config.yaml
positions: "rope"
init: "uniform"
init_std_up: 0.0312
lr_mult_qkv: 0.7
beta1: 0.95
schedule: "wsd"
decay_shape: "pow"
Each number is 128 + 32 x the weight over its row's rms, rounded and kept within 0 to 255. Layers, rows and columns count from 0. Numbers have three digits each. The size before them is the row's rms in percent of the matrix's.

# layer 2 attention key, 128x256, rms 0.166, rows 100-127, columns 0-63
103:185132157103120113074087130173133094115133115083119138122103111118137144113109179070154107093148093157127167082082122120095188142166065152063101153155185178184117115155119142084145146182124112
106:110120171119150093151132205142144123143116079139142121119095075154093138152112076094106146153123109135110136105154109119153100134143107102135143057176135175162101147151081096143125105123090095
106:120111146114153111148116101106099123135127150129138131159141122142108114136135141053077164150114123121131105109148125137170121167083088139123143124102202083084138132095075129124141130104161203
110:131166146137127200138147087116112079115187201123149160074134116126172135084157194170090048166146160204095164160185117118129174134108093117091127182132191096106152162141166171102128114158173129
106:145144148138064135132095115112124119141092158102171128108093168070133055143164141082136140137157144130094131140145131165095133109092113134186121158153135184143197137099111149090110111142167137
112:120157123135127177039167149090122115099176115115142062197133156124071135173171163130107136128209104145130112107177146120125123162149165110137112116148102102075118086172108101162145156152137091
105:145096177062088118135157111105079152113169106116172107117112121216105132126133154101067141132119118108209145112124109093061154136153112097156094179114091133198161047091108087107122199110064116
107:156114137089119128128164170054086103139121157043081132117118189130146136128118143117172164120131162100099112173118097093125166159130122186086115153210128106108173130188099095174130125094053157
115:134121137173175141109116076134117147117189126120140112115156131061108117148058134111150103130093105186147110180160107142124127145123122116132101086177121027104151092136166041125081149088124060
104:150120074106141153070149136136143160119121119154130176107144210139142083170148149123146124095209131142196156133113139090134117184176110130117163110094154162131105118123147115137130142100105150
107:096155160141133056089134101135125051162147093117176186105066116156111123121147171073113099158179112117110152108191115141155153149106170136140095041105143176095149106140118146144100221149114147
107:089140121120138135147164183166125063112128107079132176142230164144146054098138159170159134085112153116111119161103157145117169102232118135105148158164131155177118135106119127110112092131218145
110:162090187162082146091175155154074083110089127130143126117120134136085076137137162169103090107111111117084124171131157111165161114104115152114130052138180109174141169071127159129143131127091125
106:183046110140162106104112104104123085155151159135122144124164144122103166091137084105115115129096109095116151106130144120132172083156130171121092150065069105194089101079158089161150106153134106
113:191134172110091129092146137155130109129166083128128113062160180175125092085124116126110126128185144129160091148167149164133158125092151093116114121117189151210115165123116150119131138160124145
100:133102115119068160089130089087143118069117142137172145118115126174053101166031153165086134172151183199096127110087106088137130095138138150097158099180130189136109138135156145163177089056138171
109:097111115079166108129121162138102136088121104111143128097074190100133150122075120143149146121085107061125076097128109143146158176139078084117116120149138128135127137154172194123091153109109125
105:054133160108198153135093166113132094108113141102134097147142161123148204173126154089120059136107133124142178141110146072153104122101200095088121096106096085125131115096107089096179067172163115
105:109094136134087147162127107122198129130172097155105154139051087096146180147130125133164142150093147096157109082083167123082144105116099144134120112159130129113055081116124123175105102146120093
107:169131122112093153050096088146112116156083123118145135109110131145133064132130102167059095158121162065103090190136121099117118109224172150141153124127161091137097095136151197079123131137082140
099:161156134117156143096128133108086122115068117118167102163095063110129168080114147127158108128103138126088101134116114126137114117129123132147176112134118148078068146147219137154092187127132150
106:128115132130076116104050117086178156095111110093110135135122199145166148133094144159121110195072111110149145053174090139070113141131100135131115086148143095153130106140122107110119131139093099
101:096119109098079217105147121103164152113114112180120162157158145180159136132105136120190156158148113114130154127160154088172136098156177137101045072090113113052134075170119110109101108127133106
109:112122102087132191105197166168144100116165121109166133167101127126106066130145102129103119101094170107100107139065178119141071070166111117128150138140166146114147107130172111149130188054158124
102:118069134105082150117103144200142132114139106169179172177076099108164183144142142144204082145145095125125174101101122104134080136112095166157051094114096116108110181199133129116093088146140130
103:160122072191133141130108163147179118108189111181162158132112157161078079099131208177107138157105067097091141114177088121079090188124133172122165091101108153162166093044090092110117132107103195
107:101150124066169177136111157112122166153110166143102066100119140129114143147145168123071122128095164164068123127114102169088158123100091120106165092154119151126181124129090176140148067151086100
100:178096123124058159135064131107160134149138142141104146096123136129089104125137174221127157096145117145197146101137149126146116156151177112128075113134158136096093124163108151131098096135106136